Weights of a small transformer language model.
Size: 16 layers, 7 heads of 64 (1 for keys and values), vocabulary 32000, 52.5M parameters.
Architecture: RMSNorm before each block, rotary positions, biases on query, key and value, untied embeddings, attention and MLP in parallel, capped logits.
Each number is 128 + 32 x the weight over its row's rms, rounded and kept within 0 to 255. Layers, rows and columns count from 0. Numbers have three digits each. The size before them is the row's rms in percent of the matrix's.

# layer 5 MLP up, 768x448, rms 0.168, rows 248-329, columns 392-447
098:149023100063145157201115167130121141100115160165109111079227147083120116104118130139146064135196119122132130138043125084121123049137118128129148088124131060079124117087
099:113180109084181081143130128100159131112093100092118132105199114133103132136129130125127097130165161146127154118099153085132155075112099159093117104156140136191153143123
104:121083133127113080108182101153166128168126126139106113154136112082131161167167162176120120141065130147140154123138095138140116132090146076129144147105155158150129101075
110:122131120057120151148113168128156148130103117109116111109049125152125106134075132154149202139128111117127135167172128086115123106129108109155138139120052107139096122176
104:145158101128150112095105171108104134141131076100153146078122129148104122146144160167106136094098117117127124142146100157104149148131100159152137106138157134089161142126
102:091120156127165080115073131171090180121150090166132102092138085145064065131101122127155136122224134099186110099135118137086151051098131079128182139134086104140165103104
098:119119137163125114132166075177144103125185174105176091158159161150109122117163132126117112055112098119174065160114116157198147164144135173178076144128113141133092049147
109:138191134081162067137164154122125101086194124133162102147123142052153127169158106137110127118141116132165079118115124129099075165167094099120159139182134127121147144104
105:141149160130186183150113106190137083108161121102156147141142155147123103146104066078087125141186116117129154134154211127123164191132151119124143079132105152113143169160
094:166127170161155151128104098095083093077125146156146123109069155144100171095125134164147184144102193134121146125064135019090172164151140104105119163202172178173169088118
098:154091085127098153113128087182125104120138148077112064102076144160174108142116156131137132084069134111177176128103099147113095167126151158100107127151163094079132105162
100:113084163111130097093124144168087159127163092122100142079086100135125147105139101115122155186149120093121146106122141130098080049158148184120159148143152110158128150136
103:094129163091144080097121129151163151151098205115094130115147124047156076069143102180093110129066118153184104173137116154173139139126150070132193158152143155157159124183
097:140058173105124129181124106164052093121155105199107137102152102113123128117092124164124140132129154121116134115120129162143120141076104145189132111145129115129165096073
102:167112150142093166110127137112146164134165148161146152116105170111058111147111124102144154138171143113093081112138117118101154083093158123113160112153118104183148177111
102:122134163098056156152079158137143091144132110160177124103097147122150101114154211102148158126125151136149156142099148129096110162081141116164129116087137082135110133103
102:071112076082150087113144137128080115106145138096158111101092110124111129147076168097097142109138131161150143095117129142062118084197158139112163145176104172133112151128
098:147108156154127133101202081186139153150115141144112127142130037147167116146148103106103107136084062148147143078133100100125187107127115119137166156076139096159151212098
095:120107141071170185089124136089184171139117140127064187146109166077123093062136121158151113075209170115153164151118098081124105086133113110128186131090135158114090142140
103:062075126126120084094143130126135175159210136143123174159180104134119136178123147119147171108142113147134106097109130149158118138187033140087109076157118095158119114137
097:157150190154091114098140145150101169157154159094137105119149138096144110164085115150143167120138109083096101119127179159148099097139049148174123124116118147127106152128
101:144139122141061138119121123132092119146128185158154128177154183145153147137110124129150183120166051159173074157119113139137170136138150118120076155127156092110104144115
101:110117157056099139150170122196162090122097139105093112155082139080134170087117084159123113163108136164127123126133174082145113124114110073135135157071090155110138136117
103:166117134138176142086167127116165107150121085093108160142112144108126134129176142110111105130071061118153183116138104136116078103145116122210138132196129193142148196162
103:145099136149120097120116109134137118131108107112115116111137131109129131119108132126098119184149135107112181103164108125202218159102130132122170133183138115144115109146
098:094163092076154160113153185150125171093138128117124178145189150103134113168182149134175150140154075106155159062188142147134183123152120079094086108086129127107083094086
101:102150129141095116167144088128118089154049177132091102157102115140124088114095152160118103129081108128203110124165138136154133063123135130088051138076125090089095105177
099:163116126124047118120127071108192161132105122082208121163107131136102118171189110100130151126057131114093129082168098106133184051181127135146096090106083150100152146152
105:114133146179108127090104125123197138118144122132116058113097156129108134080140115121138134112155127138089153185107141119152151130126120060078104080074127089076109151136
101:135134122107076119137128191124133185154124126143085112120173083189143149107093122096112143109192120138093107148175169116108123097096123089072145116144139084139109139118
098:085107087109112130107085112141129173165065128183123183246152138136137168160151156119141163132147112118207127095156109084163136140155115109125145152097137119138120150084
101:149151092157181126146166188138108127126174134159157129076154119128083133114108155127173127119081111145145188160114091146113115132022141137138148159114149140108084154089
095:141106151179107118128104142131098150142188182100148130161131117135148178162168082086085127165092158151108125094154086126097127159096188143119084135167143203099130148184
108:147134108111134139149116120092130143133182170080097135100119157188163130150058174111158111145147069187175142112091151056109165096097106129120165130105188118128083173128
109:110083069100125175230049135100175096130169116149121172157092102153156142075121125114125090185118106118112176160093123150105118177127121095152138111088089131104131129137
100:139136110122165125153087138102192157117110118113088131162156072166103155127141162121180106159077121103146111104093120095113096203192142108150145133135103132141126132142
102:189079170125117155095103130109179172134157133131156175085102128049124125108107133113130136097128169164181197161118103117143139116179124135114138158148179184125192110110
120:080148161072176089068149078091148156113145103166124135152137159085178108139164152158136143092185195139130185168116096124094128109109113124210143120121126174101088121173
108:157074141149079107160168151145104169141169212099182131117137141091099175181071124128128187148143108200154043073130118110147122127154095122099137151119078108124175118094
097:037076154128055157095163146129096115164078105135114153115145111101101120133085079090163154094119105169129114093119182128119144092133093135073149086118183115050089139116
095:086136134089142160120090072123107116109080071125105172074142134127121143146131171125139106075136143127111160124089123113126120076107103147138096112139154067123133075140
108:118175114158144079084153100114116142173187163160171134058155088102088097140112101093124227129180067129123146110184124105117118105159139186164138084127147122138133097088
097:127096121133173145074153133179088117124187139155154182150123063120149123106122084164143124145137161130120101114123132107144097124159119119158086114064135142154164112074
099:154129099112129101112102117142112155147122158161153137129132082138125136124118168149155170162174131099187108179107115095112126159159101116084115195077045066141105143085
100:171117162134166068118119141175137174131131174130171100107134137119215117121156056136129092122134149121157118075147122129125139168125086191097150169062177134144117123118
103:068092127125110129170099102091123161141153110124158132059064209136127062130184151155137125174171091127146168083079119065120119125184099196113071175140137156165079133112
110:108122193155119095095124144080132129158094161124065160169094100118127169129122158096081096164139100122119112090137183122173115153133066149132187106124040119165141073140
105:146132109119122093137107131052097165065130140165162124066131154065118137158190129163117111140154126119148140089132123132121109067147051035168096141160095065105130127111
103:146076085133103133117141105019169141080153115162089167127125088184170093103107136157134135110106089128170134166176172081151120112081141087133135137110107155127138123146
101:149182135144160162080150176096128097145108183176129133125096136181103144131127115114181140163142132130135127099129101155096198182106119137106112156122126141115162147120
098:128103151083115038129179079090187125121147126131119098128156138198191128151100127177173146166163145109120091094183097137122134157144133117144111118165114176109123112106
106:086117137084063098169130138198127135115133135166163131171135101116118136135098124076115125102116166120120139108142108169136130159153139193151122103105131142125112127087
096:146106158094182117146129160160172153123101122115156123095106142165095110137170137120135086164129103155118125139100153164180135168133173026060126127152130089108052148153
089:153140092066164074165091145089056145150138147144117151159138050065140158132140151149134121129127096143113133147113089141117136139094138093101145086134166145143150178145
099:122121112135084108147046140114155091160113104141160141091168172124135114084120135143101116135079154086098148126070069113185103158013115082134074095105114169126094172162
096:157066122130102111157158140066139078131145163127144110096110119119137139136116117163146096109122141132154154180113082093195124181131117104101137101036070122153157077112
106:177169081130118084128140132104057130134138095111120112124113099124155084163140116113096110079050150107179184116121121102187061077100141145165159157077193138114136088127
096:086126050188099143155101065086143160137125105118136094111158138110135114126151188147141125165081162082156124108143142129201166164075095152126115052181127110141110100142
098:100155093126117163149081119140092078115138155171108154183175151114090097149120108131073091067125098115075112151132132136134138116104077136086177094152116130129125086138
096:194166099119120112114179194132090164149130134037121135066130171128156165103146119149105150148121137139141095078140164102186204076087099087134106094135107140071136141145
095:097100130126114111138128130076140116168159149106170115169072150133112171179168147103062145120192063152118116203167108127120148118175105097072168130121171161170092158119
105:165142150128132208131088129096095109107154125122163118139119113076137138112138148116124132140104105141148087143131103161196090159136097116180117155117125164118145084117
101:170109112101097158127157145164108138160163102108174143149110109137109091135138153114139126148120154156140145166131130165082158091151136175119106094153105143166132126091
102:102059164076141118109128072127143173123121157122093150116051124069111148169181118130158180097153153128090190189125098124101149124104208132166092141116122123123081132168
102:108114141140162089131104171168118125127104111153155038146140145104104116118124170077123133157146141122104103183095130081116159179175183116117132136119154146143158060165
093:085177115127099129134138105070144094100202182076056151114161104121157085058116133142114153138096163146185052152121143163158155119124175131136114086161192103136093131109
103:110149094194137115116039088169190127085117113101112086141122130121115130149124149084127178116117117125094102085126139167136106095193157164147121146145150148145126181161
097:132082069162121105123122088172182136094127128106075128181112085134137154124116090069130165153083163144152114106096162155143120092119159140154121121141130147148117160088
105:164117114112078198120134183126185149124128156086105161070124173162162106132138127134159150125109157082066158096203126110106150115144169119136077157069112130119125141102
094:162128168121174096133158185093168119110089123136101103105093132114193161184169161143081145148132145163083148117107110129074096050135099129147080141092133089137157147207
094:153149221088139123105131212189142114102090155118182146148149165100097091102108189114139172150149163131132163168109150153162133251085110111151162112138124162120098109121
092:135138129173127144145139052123143101129140145100082140058124136060185154175135162113098095116146142102157134088126110091097081160082120127091106172091114100154161146075
105:160191139173137074099195133095164192114176109095079084102117114072091089152064145129130105124086104126102130170143097155073147163134086092164091146127129108115128163141
091:118121113057126110160185082162079115155128168090143172151164110128127123106102141138125146073113100108125181106115139133121165200116128107067114140107108147105100132170
100:110141143093120145074126108135191178086109130145104081122150156119073098131111103109072124087086117152111109142107111184163122061139152141171153108172069179134187121095
095:120100145147122147131145123180090068096147151120137075127075107084112161113113109098161118159113181141083167131118155129138124125111117094152112062095142143163129090175
101:140099189100142104144100176091155140134116099132133122085167120115149125166162159136178086110111136136112189118125100163142151109129009141090156104176127114117117157152
117:133114089126130136145065143153138150127180114185090161119157144120102110140176091095158120156116106115104142131089168137186121129201042051119109095090191132176159079134
099:064122114123115106153078155083158183147086153155123148151166147140141102150111103137068136145113200133131076099146161192137171180134103156131126129089139140122136061098
102:149160096116140098121106163093111114104127168165176088137147097172138171114142126109113153145129158130159226142112117095066125134109134113153124160090155071167103177116
093:079161185197170137085134172156133060157080078153132147143088114120115162142137154141097158124112103099145123160092165115135185126127130132101136076144097146114125104114
095:097126141133137085073105115132098138163158174115077063140135107114194113138024133095148135148148130126149089115107138161156092084102059069123108087138124076154095140128
# layer 5 MLP down (transposed), 768x448, rms 0.155, rows 248-328, columns 392-447
097:140137138112111156119073139150234092118086134165142106138089157091108128163116083108108133120119120084119152160150105122130093136118107084087121164103085086164104141124
095:175110147100072148136158194150093126179149100163191073085091107150114082084144142125101148146158102138142096122136108106117110222172111112138198116128116104154152092134
103:160087150164143132154158105136122136084139112159114088105060147167095153125112107176093164133148125029105067097137151109123156133139102123092152107034171077132114137150
113:085088127087205101170087144146119129192084130124147123131124057178080120062131052136141110116151099150142134126208091131178134100121125153117107170114102120152088109100
104:138079167115143086132105091157140145086133074147142052151119079184049098082121136127099125139088134053109059134189151136089112114160142131126121134080120141084186133144
102:155120153107137161107160132126144126076120106076122146167101084154117134153116114061159147086107116016107092186136105170115123163140147120111218118164089118107064145129
102:125123156135151076112105107153176126096108125163119234163086146199126144151135156170042100112129101182049135195153077176110128111151140165092127148116133133149093042164
107:155151075129142156111100139108070122101128170095112135188134166088151131144171164099100118094064079121142146076113103141113111154119109156068118117103134174115111114125
105:156153135164117141103049127145120124170106108095084161139109191114110209114140142094113135143153078000104186196104209108123167093099136164125120133141110149144070129123
098:183136132114129137138174103168104158164127078080115104146148102167107142147061158061151104148169099081082089146031082077166103148177108146093078151153143108149141115160
100:161143147113126100075083110079158078121106120177063146159125118158163170080094097173173097178086152039124061114212169161168171118092113187102156119165141129195108103078
096:077082090131098083111146099121170126181148097110123150082117091124103071185094122110154162091115181111158076140181108163076157106169138105133102120062162111106152148140
102:150143095118177162137136165092118092111057188094106091090159129136141095120153125167098145167125091127133113095152165133107155134111134145079184099110114134115103130101
097:085117115103137194156138083177110139106112174053131090142158126132154123200144144109157153109131108175082081062078140150119071140122085123135153152087119095154109146131
098:111146120166145143146079103121104121153144067139136210142070174120132071109164119105150155097126145133156137138074171115160130115121120110075155102162100132104133121109
103:181124133133158148156153109094082103152093142081141118079185115128133136142128096127132128114147120070119127156125117129101136165099149122189161141123143134128174160113
100:143079136105111146094099179113144130102133129087134111094095148114152126088083119028154090143130144092125122138098152095128132118020066161146170168125127171111130160143
094:097182109154112106066056091172145154104114115179158099093108114150118141112123103115203059157137124201115132121129152129122155153128131127084140156188170141151147083147
095:132189067146141137130096119132088058050102108148108113069111161188119157122198139087092217131107099110133100115104128105114121147179130124096077108150127106100094107146
100:218099137122192160193108144174109166136117178121135149181189200136141109121064147085148127155159123167183102102085148138096171111113117133149185140147109045129088116137
100:095088103143124147090108104154149100108152184162136086086146137097183072153099084039088130139172136102148192158147156188106174115098123170081180153106120128122122159116
095:191155082136099130190143172164069126137127167132123179123152107154097103117128090168158093075102125047162160148141171115189081153072181112131127128213105077201122074101
099:095121124121122112077082101113118125106181104125089128181162143100092144100135118127112184108115091013137102114147148087174131149132166130167128115125207165139129162133
106:123106117129074153148105173101157121108176135130153102153078130136113170071091135144102119139168133075122067152143139151083087146136137102084102108128120169132084167131
102:139117135114159105178147120104124141084121175129082103087031151116124165102108126143170185147128076108106120158138087135076117142112119112122187166106104073139138093113
102:150111029122100095169190097170196145150070148146150164104149109132131152160130127206184118139113184053133136130105101188127135079130123156130119138215152120175117115054
099:094087084146069116117120156137190129132172144111134110124149123127143083101162130159062144103173128073098091153132127091132191135108184164158127181134088128121139156070
100:158140121123119124103158168023158132094124101119161139156115144136124139101123177148075157236070198085097187143116136127155107122088125052194149076156131166087141114106
101:104110105175105151103059099097154116145099167108149158091202188135131114123055166101182122145164103170144103140154128118133108191080114153123118119079098094171086184131
099:168121150091082103165163179126119075162187131110118169106111138110119178141167181119162121099170110187058101096086135127131113095096102133187091126087110085114094162157
101:148132143126090087188147196089128088146138143128103126110170089166125060121149114135094129067094167235157117120145140168160136159131110138130103142135128136168068143156
099:163157132119088132087141085142159175078130224088111111113215125114144142157083108099086155121139110141156103125164157135158084162114146106075120112166119103138102107126
097:114181049082098177141153121167152131102107127146125129097171149142046189136129178116175143128166125124158111187156154105161145135184163181146122085124134135143138172102
108:125114144115130143098156137132155139125097105158133166076144175123140096157074132165098172130127117109181091140068146110081187106103136102130124157137174159141157139114
102:138110207111124142121113151129140176110176103160104108124135116161131135127180112049123118114067123160200121122125136170138173141150123124068083174099118101128115089113
102:148150183121112135155144113101208084110087076096095124090103095162123118091084117105103077167119133227138067094169112140131135157097136136129113101098127122083080088144
104:167111168114132094154133224171137110159105149174125136062134106084096092151202133116127056126140151100152102081165159167106143065178127148132119152148206136139116083123
105:129138126101118112114065122201108108095111108178188200160151128139156111128118179133100107169139109140144132118148118080100140117107123143178109105108117084156131104154
103:100123176081122121079151091125139145151144187102106124171173155093121187088118111103133137167137086136091092136074148122123198140050110097111092114186123163122093202163
101:113125123129178136114182096082133177106100131129141166131105069137181105127166138137100128121145102033130138118118188142148128135124166144124104144109130139135116142137
100:124105121173112049160108104147110140142105078088074170131147111149227079150139081120157079118101142070128123108122152134188091105069158072109166150205177146112140103155
104:085134071127118067101119089170087126150101151119157059108146105136112080157195138133116133131094098166177150118142096148097094098144110139142118140095159162118119070138
097:064151172146155116122108132092145151092181132169142159097119149124145150125147109109175088137050090185154130112098100165124115111126136089086185109230140123119135087064
101:115102168089129138112105190102145165151121114158131154184132055135132134100091157083115176067175132112149123148127163151124125140173090113156202149119073139084140127126
096:109131216085148114160096071136134114065110077131166142129099149115130145155155145151164088177182173115111079105179158111185167156192089159144126123123172142115059140097
103:045102150141088130105113095127152157158103168182134072114147148075106090109114185161119136117196103076112118066096110064106106127140107150172143180111154156095113141155
105:101125135191162155098139151147155134112086135157129133127123153138107091153168133163184130106148107119110144111139158098119124128091162096109150118141081128179188116156
098:170108133133067156149079117145162099105133122161102172180143147133074136089143169174195165148122112000101137106149127117104143126157121067122107123119182150127122121115
098:157084093157108120095124069138119143113112174076097120167194106118104136109096114209167108120108132145126109109141146127137087109130035165096145159120136124132151194126
100:092142112093157132161151162161082158149081081106122171113144103150130133128179142078104065054149168101113131104115159163100094195125156112155149149100123119164128064123
095:182206087185161164103176136137158097120162161152091132154122151115105130133111172177095084125110133255115067113133136057091123130114122160064111139146089148173141173081
107:114078117139159167098074126062120158084101140120097088108107066182134132081121081132135152079196133148076142122185182102140091143110082120043148145162107109144115123166
094:130129131117145134167139123164176094097173086146170155160100119075162094060111145148122094180097101177120152117080195072162173108147063041068139156089186150080116144147
088:086093099114093158151184175113131129064129155113086158126094173101148123091177167170104080103105100144120116109097162146098084150072102135125130123114177080131159146155
103:089104110136125127135154142139112130170156115123075094095118160120126139080125117161116153146177145075101102102106132090120102133169155105094081102139128183066134135082
095:113094170105138117166120192114111089140117173101125108128116114180173147045165118133124127091201124084147128095101152058147101140129178136098178180130129170091105087137
097:161149063127049103139138121119121160107102095107094155153079048163069141146124170107155144124141181150157141110106169090152131103123083165118110164117134085169190119166
101:120116153151198171110134123174167158161189147134100171120168151177156119122179129136139127141129152154176104128102124177103094092117101145166132084147126166151136123177
102:081093156163147211116116196115140103144088136100229116133127152114115148206141191080077169157065167107130145172152105143139107175117156096210103130084086159129100128147
098:127194109119119177139113096145119168087158143143178197051103098147076180097107210115168098112116083181192124098116097105093131118103153099123120132114106168115103126084
097:180097155178152096164126203131107135116127124133119167166182187142090134093087122099073151097148140082151144161129142166126098181108149115106117146140088150248152165124
106:110121092078117165123129126157164128142069111134117144157151105126199156137191161136144201129115108148112126120147099123177121134174120078180152157074204130105201111139
108:089128140124100101112152134103110125131102204098142120140119137162089098140157093157127144136155146132147136156145104168183185075131186105121080149129193161180081103142
100:104092109077087137117119102152103131102105150139124124131079191089075115142127074086170078070069175120179119171107092121059121073106116115084159097142080060130134125144
098:080080131120146168096157137138119155140126093122139085168093218120089103181158153135082142102188087152125098059172157106194080155145105095117105122165102141133130121160
101:221136072102113099166104098122083086089133105107076137099151082117167080130114168147107106155137089127054136160162168176130155096137085110100094141109181153171156143147
101:146162123154079076149175129152155145121133169053158084097106149076100107152125135125109163124105149176194159109134116083101121176084194170173130160108132130110085155134
102:111122074121168100149121068104068101057108147180128165077111147123138105119118142128109092122150156110066161126145156133111196137112145030078189152159106159161166130159
102:132084120133190123106128119128115140116093082174128089117199108142164154072116142137147062115120102100138120088090144100197163128186117119106132196129080167143120158159
096:130134111106105140099116095066135114142153114181129147154074155150142116072133063046144117155141119152153145123172130119142124183135129124122125102101079121134163145120
096:153138126145091165100131168100198129127117111198118130118116181107201135043108168155193143138104099170161122108116156081132071162166122104161000113119135070127142167131
098:095130160068122188144141142146130177102092140088073109148078137089124141027127152100142159139122076058128165103046178105105077083153132119149122166162110122112138199081
105:133112175133130150120147156084194139151159182176155131098105104089107137200125045136131125116153140163160152115092160159135173129155102089117162136135102104113161071149
096:125129100141077148174177149128116175132157108152114162190112080151126148129121125208133119126127138154169150170123150113110158156177177166118164170146092155106116120161
098:066155168153117147108065105112092117093147101070188159157124123093098113106140161121130124114139142091088072145134138156138107048065064093112163064088123120080111119140
099:096120107106144204108110108151106150089154102132146137092136136077116146101130093070184170114159174103155130112128120204113104107199138096147134090115139181163069116178
115:148100090116054068146152149091078136144126108117173146101197127131124146154133114141172143118144157141121098144116116101091062127145081099125162054150107105121108158214
105:128111155150058116101107118062132098098161042086084150117102135116111136173123143080175149113121117000152114172123158120111196118120185106173156146106126106160142112130
099:159170157097073181115124132124144126068121187105106108143119069166107172152226166158132201136164147111092106129123140136132059158161122132146122135116183154162078181131
101:162176098101155148042091175089121137127136139112163121086139090163082144116124156105113077078120127255129189113157105133177188112119188082143115163108090090137079152101
095:141117125172162123119114130165130163147088150175054127104179072115094075109157112164179070100192159117121132067172140157116125141111167154146144178134134196135187149113
# layer 5 MLP gate, 768x448, rms 0.168, rows 249-329, columns 392-447
091:133094122141148105079152081126137132151100111139158093106073171112108107096155138158084153100097153099142157121141098129083154145139137155104164083109169095140096123148
110:095091045096130179113146057130095167126109132127119108118097135130122121106077092141140117154081151135072170103108127085149139106104166144107144106159142141089119116173
110:133137126039131123186068135107119131147113134118111106095135157217109148115135143142156180152136147147116080147087155120114138110102128109131143149080119130158122137146
097:112146126135104166162140146099098078085163137121176172156181087101204137110139125168123085107109122158151192129136155176089136087151131136127136117158188120122218152128
097:200162156145089130138121193178194119135188186120141188122169131149150129175096137099165097096170110174108123147115119216084164121118089097109141119149025146154140112117
101:120155107128098123099097112150123135113172058120120151128118070083127081126140102118195124161137164145090139128118126164170103109090151093149142140137086161115195125130
101:154201100115136123049107127174100117156145179058123122075116073168112171142118099179109134122092163129094183118135140184149137136163154136139129083110071161105108089144
113:072167078114091160119152148077016114119112195123108106155080099167178148129138176134155140121069114118099116125123117108110154130087119097168140115122092142109117191124
098:102154078109114125146133168106135086158124143131125138135142110101186103140158094200108084099183086139089167125179179187151112117104099135190120050152123134136117144109
099:151156126083171150119116105082132136120112149081092096167175109171143120117146141141082094164096149123125134107124141095113084102145122207138120158177126135094125130174
098:090091154182125086158191109141066115163101084094133101108142174121144107167084111126081125159114115087105134157121140098152192157073119114100078111119144129166089115076
104:119171038139152149124117162132137149148111191118132087118145083166150092105124135122104166138142097143114106096164139187111083136101077142155134061132109086180104135152
101:185104166156085084098126134105178087139181109154134109164139138166118126107156155111128125093164162149134149196144127111128101138117174139108111170145135195148147155195
097:124120137099115120163116129126097160119113157077130202086122206128082102130087134118118104164152130159122118174129086148141154111118174098088152129098127153115101122138
099:078112171121159130144102150119123110118104104100182134137116086204113095182075136173140108123161058122124153122171133146113099131079117106126130162099184094094111138151
097:140115132150062209113079162172151079141125137169079119100135071120171151108163122108122154126118084139170114161139117096140171132106091133155131165154101094141161169117
097:107106152138132080138165152143188178106130178147140108179151048140162075165081132166119160089084083107120102112107118087112103147141160074154164160097143148172106186147
096:136124084093176124084093129151162125092154151162114095086060192170165130112133112180088142055114122200161118119074092158101120124162087107116179115083094165150169076102
101:132119201068185168109150148125159125166111169081230130133166174115091067122106142171140110113151149168183096153132104109199093152104137136081146101167143134133107113108
095:154133087131092111144088094121116117127165182112109131165070136137140145146090115097127109140119136146109125080100134162180098083115108179127124184151143154140113153160
092:104137134094156099170174153089097133118157109107096142057140111180149156108187131137091115114112127121123157095169141149130141125090138117134206156131083125118218126096
102:095143103151122050137092109133145124132159155143130111150129137088097184116112162145098144096083176150171105119063155147148108110071150135067118154124131059094079133166
099:205182128133203096203088144137086106168095175146148188163121097206093110120161100099168142108051200114183119101156112125190115139135151119121041110195191096115135137076
106:158062113109152123124150132140188171161146119164140114175078119181107040092110167144136130141086119129126122136153132203113118128138093181037141127147142070137155040144
098:164138179175109142133085129112156097123149125113144148128123096141089101134102108096119121112104083183178125165127121093135088144119131145165148164126158118087124133111
099:122105152120124131154181092211102095181133151178133143179140172137118114149075115135116095196084109146150098131170113143132192040085111119200123181129110100152161125116
098:113107083167130163098094157088132121109142116143135115042156140082124130115111127177189111141085087120118131124137134134113083120142132095079139090126157123145151055188
100:107167130106157130092103148101185169146177173102136122103125066130130089133082130169132071099128137136095175141073122114127117117121121097193132158146123129102106081161
102:149090156124119096131128137085135058174157094089105159128126124105146098142146117207149121095082163086084140114072085115171111155145200166180094145128145080143166141135
098:147171123155101112118109152132138112144125193107119066124108108188093042146157152102132120148144083114076092115107128127090098159149219114155134122091133074132114138167
099:139126116082134107141114123146114166123140182097134172154129183109101077118115106133080104096103095106123152125143083136131083145146085105101117100139116101110101089113
100:143134174122174159087147080159168169102091100162134128093134155108116170078120146189167159098159145147125143177111098146138142101117047077153133159105091113113157117125
092:160104154177108092105172087081138121122146125171126110114104149146198087138121160160127178118125151105065087163201148144107165110175068157173090101164136162152139164132
103:158147183050129132132148193118163183115105092136118076181128062142124100108100162102081139138164181157166116181092114142113146171145125088148133152134111119148087120156
101:097174103156165119136073118132091144107147145160111116102069107147079157159135166091144105147130144121162117187071155074132127176126180113157126130127057133166153120130
095:105074099144103075162074091104161127161189163181165015134135093129153115158105146188177195176170103089077101118038150199141094114106169140152143132121103128123091069113
115:125131209152200113126120087200093155157124164114142080124188142086051155139145143150123163138145096156113149182168094130071105106173112170198145121170159147078182094143
103:126147096161111110077129135129120139150155111141170122109171081143185053091095170122109164161133127131148175157126162077082121092141152127139211174073095159161145188119
090:163112055114107100141088180161166134123169202164095131158146077132199131118151160181110119111150164170137133133134091157156108181137109122179126179167144144198172117117
101:129140193174100067104176084158120076170165122133157205145149128117157119106147118163141113091176189115108141163089178117167099114177172133095167046074163179158075144178
097:156158110196082137074112084118133136120165142096094108147189167185145088120117162120170114126142129129118182135166113132134122126115185174038105160173092167133136155097
092:172137197109092162113142165206114122123136161180128170136158099089134126115170133141127146109091165094191183161151173158086048095165073105119141127181115143130092078148
096:161157108093101121134165123126179099077151151091118106162089181148157141173166122112143075085051173146162139119145124153109193104122070123113100101130183145163135115109
107:148129154114108143093144133108125125071170118115107185172095193156173171075139148095179156163116207142125130134088087080125110094156158126115069110134146116111147112112
096:143142143097161172154069152165118187119202118114108159087141060144128107097145102148136074122109161107140098075144114115142112145112111118158113141180123072086156172142
098:153089144156071085106073162165094204081070124162155083092121119156185073180167117094096131134157126080131115131060216155131134118161131134088146094111107152145103122165
098:144131113158145180121136105120107143141103107102250106142139124149171178144110100102159132128100103141094173120129142088089105133192122147088144125157147122109155188119
105:094060154132146133137045192141114181097131165141093111152151119168205155138141155137031138202119166147145155090096146081155155115141109130150118177150141101117138131136
104:054158097159131167111177140101129156128158174098117130140157160094132179121169131160103084082148158104039075085063143119112114124127161119110149113113128144152123092128
098:182112140092145118149159115116184106103118102170139150081117153195097121143085135137121188205024117081146140133133107160093157125114151082115148121130096109141140104120
101:125135143143079139107110124146093077096179086136124122123111133127146108126141171139107083180095116108154176157087128121218157123134107165163144119122117112084149174113
093:210155183085151117152157127131185151124112145129174139088092133185132104130135133170134075147141130124150127107117136137177110124176096092072108138123103065169056116140
088:111102109077129132111131126110197055173159155157133131095128117108114139137137160121125124068077089172141173139127135184101123042123077136124119108161158080149177129152
102:123069052154116140103103104138155118155105123141199137108158141079180070107112138122116139140106149149133106121126067110166088145134094124111124124168134162116134139168
096:104080134096128102119101151079131099129131173114144124124103142109128161125084111193156083113162163155139148153121047116159105164150052130167124052106096097186094108118
106:078082221109144116106135144181188103109106104083136109176134131104100112161142105175099144163142123146115153146144130096075136165093072123139142221161065212188173171080
102:126157096138138161178139106121023156179113121143164081189170104113140162168114071170125142113089124093149139098100121091143124140120150123092128112142066160082136137122
099:179065137132081135081122139176130152157075148180109110147136130145104156115175147096155120157068116134117132081074098140081134108126127032100130143096153085091138160193
094:106137175106136113141166125117115146093133098181113092108110166108116072191039123159134114139116107125096137115164163068123161188136104173109145150150134098112090098136
097:086106127109132129091107144180165186149169144108192088116076142144136120102138132119118190145096169119119107165144120171153160152163110165150147143194154147120142119124
096:136128098101117136148119135146064178140133141086183134108175129146160153101120144110119126111138194134102102153102063156098116098151186127139133161168095086174032132118
100:135133086137093139102155181174161064136113101075154152132160085143127140073131097102110242069122132159145132126164176107122171165065130120197135084090186159131118079076
091:068116207157140141155135148133154134083152122114066153137155138142167137219071119150187148208164120160111154149105134117143118081183093093106072095142074090093174148122
100:125130165109128155111149136135100150169123106132149110153144169116139140128125153146133124153089132123090086151128127047142143121139123128078171113150177150131157134071
099:138146115052079102152144125139152101159108116137070076174125097122173133118092142192084128141078135122152086141206152216169164152140118098114153119124152202100133099136
109:153152109114108124113128126094077182075133081148122111134116077131120138139180117147132124118120109142118151189125163121128182082105145115127135095149164143157179191138
099:128129089176194109145152115116107130137127157166094080128105120189080145164111112127099162154124139177129156106088141096100158094131096115139154137135090113088117138126
102:152107175085192109143159122038122098153162118127205111118088109193093093145113140123097083116164134133105152089132138110182071167072093190133163090103176133115160091130
102:134138177117112102117162167123153100141127167124124060051064144109129172106095107114093064132106102106117145160114086100080143098154087156142087195113110073134154121092
101:174145112109140132154155138176144109104145175152131123099131108143123107117102172159119043158114065139145100127152178143138151083170194110152139079143123185078110163178
096:111124111135129112086092149146139119105106111169111133115140101127109173087120101127125106124168086064128133155129122128092074091211181151113156125108168163115162144122
100:094126071147175126083163119089169139073197122219106138169120198132048084109070221128186160155136092111076100128070049148125157118160128164136107095143122129124085186071
092:133085157177092138105134114098123141093159151112125147081096170163133199148074109078104194156144124138140130154141122095123162029137167166138121109122145114205144208113
098:215159147134145117127163071160073106107122086080184165115122117166146095131150112158149180154180164152198124140181148142071157123147148133081082117172179102081169163139
100:118112102207113120111099144100141130149100097133118138154177110189049118154140122161087093151152119116118149209130072100138109172092078119147159140144068126103114128079
118:103190076141183197111160136149143171146165132075148052122058120064167136187092143098103118161136093152143108198203171098175136092162141040130131116094149125120134095144
103:121138124124137176100180130147097123150077126114107144156083099148106170125070124166148140171145159117195159101157083117108121154059169187138133124147069136079157135132
104:152152137138169136114178160191129096098139121096121086149088110166132150112110111109061145124146126127157152095125139083136147131134119147092144146069114161119092207128
114:160148158117074119147156170121119134146099111156154156120131095112140087163137141184161139145116124094110184139146155166142169096104189075146129147114136128168097085100
097:179147095043077157113142126150073158188096148169106152102111123115108107128118116097134111109157136110171110105165122123174100124132169155162156122138119158117174149100
104:137092094081139207190110061120175152152128119152135160107124159150122080047138110117109102110147145160135147176131099148098156148134201171086075149183107143128056141143